config.yaml
norm: "layernorm"
optimizer: "muon_variant"
beta1: 0.95
max_grad_norm: 1.0
Each number is 128 + 32 x the weight over its row's rms, rounded and kept within 0 to 255. Layers, rows and columns count from 0. Numbers have three digits each. The size before them is the row's rms in percent of the matrix's.

# o: layer 2 attention output (transposed), 192x192, rms 0.0596, rows 187-191, columns 0-191
# v: layer 2 attention value, 192x192, rms 0.0482, rows 188-191, columns 0-191
# up: layer 2 MLP up, 768x192, rms 0.069, rows 0-2, columns 0-191
# down: layer 2 MLP down (transposed), 768x192, rms 0.0689, rows 0-1, columns 0-191
o187 108:159120125076130108115153173066093078121117100181063141197065144152132130104121094104147140077114178119097090137112088113077143149114182130117116151106162080130180075139140129131084125134176127130134035126160108126118204113080204088093165166169140131171179124110116145123076133095177153101162130122097122091107098123088152118129104110113091172074183160100126166084124106169154089143127091093136157129122142137116084108115140121099183184095162139177126146142135163215111170147176125180173114124109163101119144163117132094144130076127124097166123139168126094141173067141125164123
v188 109:135118103127156194139118096164077114183108150116102197144120159165135089159071126145113078143136116102188131140127148145134092168101121059170153148153113110120146143171145178158137101093090105091164117143148129131117121123129133111079087153177120190075090119164150144162132072051141167110154044162115144114149116072132179135111132173163107108107133169143179109159118088119079123105077140146097100141070118073139099111067165188081151150147111100134117093089149148090090116181106143135103201101102091137128136117148167142127141173183109180126149140142163114098142078074191105079
o188 113:114123105118102104108128156165107165121116151108141103082162137083110133186125109130076156107083126173065169096132076091149197122098106172143114198101110116137118105115111139133121082148051157113105109158127091173158121088150145100189135094056144169132154118083144195154133161130093125154112207082107141112136140148146171139190128138076227099111148131134163107107134112118122143124115133146105163081129076131167105124178151073088128158103129166122212168149137149129137143108148112170108094187112149081074144077073130150132116109049103118111169102162119117158179151144106121173
v189 115:156126152131148133158096110128111086101054120131112183179160131170128172130159163122082098114108142111169107090151106125126168092080172152144085121100076175111077134164135170143144150092105087200142072198075136181136062140085116131107103122096169132127128112130143101160135118110123149159143206156181127135185167124092150223125102142119143131133106146149154110168125121110147096144128136188164149150100108161093125091091131080152120113130105052099119141106168132200123125079171136088092131171157184163138064107098146110069125126130135068106127168100154100135116149070108085086
o189 112:132110107131106083095160156116148124128155125106182106122105124102136131150161169130177090120140169153099131144175138082133117128153120116089215140177128148125112055173175159149142097150163116148120169133139106147120107025147158125076131024144157108132135109146138107113129079073123119142092092119168090128148143117110157081125046152100137132139097116124147147097151160132124130153118082083156166039059139126214130164128148102099136174142167095179141046109147116064185139132137160137165091099079092126117132100139100111179091135146180116147113105185152159146132124073135152147
v190 108:115142146119110158108106095167137188159121136185196114148114136082113115132177146138105154144142117078121134072165151120150137102110133129167147136115183137100095080118107173151120118140188147038162154157120137147105099159105071147137131091128114175031164119152072109101134079138127066098173091135109138114139116167106178122104110192109156119040168100121154161137173167093126108127154128122113086103138126112167115139150083072152165209128092124125147120136191178127112149155136164100062059103141104124132118118084162136122131099096136132108160080046147132141175195128104099089
o190 111:103106118130191143140071111143147082088106116095084074145146113207137134131119126165137108096106156059131118128141124134141128079109120111123112142138110130159117126101109127135137176077101128161202079124134129137168063099154176132122093111172072172095105124119120061115130195164139105120111161144128132169141077083178084120137172144061138109213126161102085163116140091132157142159149175153095183151111103107144145128150177139128123146098166167115104155143096077162138116165111094141137153127148088056128113092125113112182153163062188142107084185233156087135124137086169128135
v191 106:146114144166083139088122126157122168045116146152112049108110153129147079184122107086114129163126082153078176188160131143050081111114098085113130152153155175172113136092100136166133114079126129123146108081120164123156109176119081114127125121131138093088159101147135093116175149068099173155148114135078124164146143166207177129100132170094135110148134159128182134099068158093137150087096136133050133120116122153172121142128100153172122129118087083153090073149148111102173115149141096119091158143145083070126111138172068078193180123190150114134131161126126161150167183097174146149
o191 107:185147143167150093115123059098153149177161124142078147172091090079108178154125090150180141115122117148181114093099183079140135107135150175131131093136106099081070149149089134113121147152151211135145047154134054185136111118149163092107147121128116157090136093132082165137133136180075157114148147145169157129130146125094070124149127117132131087123127118104107167143176103144107133136109075137130155146150123134161149117132075064066169112153131162054146166150141061110135118109165079176141128127129114106239119106119175130112068132145211140117117099103130119103134131109082161158
up0 107:151084109086053104155156111100086110129110149094126132119079063168117135113097130130151162067110140081107150110092137148100116084115197160082132086097160149120202141119143130096092118149101137111114081179108127117188161189148153137094133167126151174146151133172104084141148138174143149171165092130174092133108136104160183135105101153167116144138118140099110147193162096135109152151126078152113206138145101149123099088125188124129088144074144066100135141099159092197134136160170130075131138182113096155119171207113110114075116156093146076149121210154117102126103128139095191097
down0 112:190164130113127169125143078152142126168128145184100136133128120203122100139101090091140174132113138141148128145115102092099107127138053154192111076171090106167110124134118082112119080160153147170139136135128092099127183116134136041115232156119144117154145139158144146092115098139121129110089159149154124120120108067126092189135156106163109119066111130100132139172083151104168167115162145202179121186179121099172142128129080118124164114161104106087155144163109098129171140067139100067115074086133134104065197123143103165106131121088077137088106069179082150120136121094166119146
up1 098:164132172119104134098139159196121181077149143115131128183127124150173115179118137147079171089149138118159111178154109175114064126160107187113107146127103096161102122122081094165085124137136104195098167147121109119090139139128172093190185151095119157157076150130160113096174119156147160089079097106158120079125088132172126163128065194084127089102161070115164115103113160097136104107147137109154134124140172143121137211081153102138167117124098095091105098140163087110066156113117128082113160117081066141121162097156083072149219163156103094110095107108141149093155124096136159100
down1 093:068127100135139140151060092114146121153154123110202138091110110103143131135067126137177110157115156137099120101115159104112143203175106091096125079181191179085101203165146154130148147067136113131101083143184148141128114141140054161074089174129149071113097128100120113072065095090091131168109136137095132188133119143138132157102132100125126168145119151139103137105096138111088157141124138088157173063140098161148101092126156091072096103098144168115145129146113115138151089159136134168152150179135127175158097151113151130047056162138133188192192178117142084159121119136114107158
up2 099:096085152139142143211173105128120144126095120132100127120148111107114109119131086138152100083068085182094032096133134141160118115152103114099147091133125099131123102136084128167153126146135137131092208173129090097104164122140095107169142152106145110109146132110097170075149166162129155145141097188132185022091134159103120173091092076103145169116128092155129160123137113122096122102063140149141153118162141108068101078119133146105145070137082164140203145133112148152162179185104117110156069100124134114183142103078158082133085147142091117165148158153137182173171076135146185174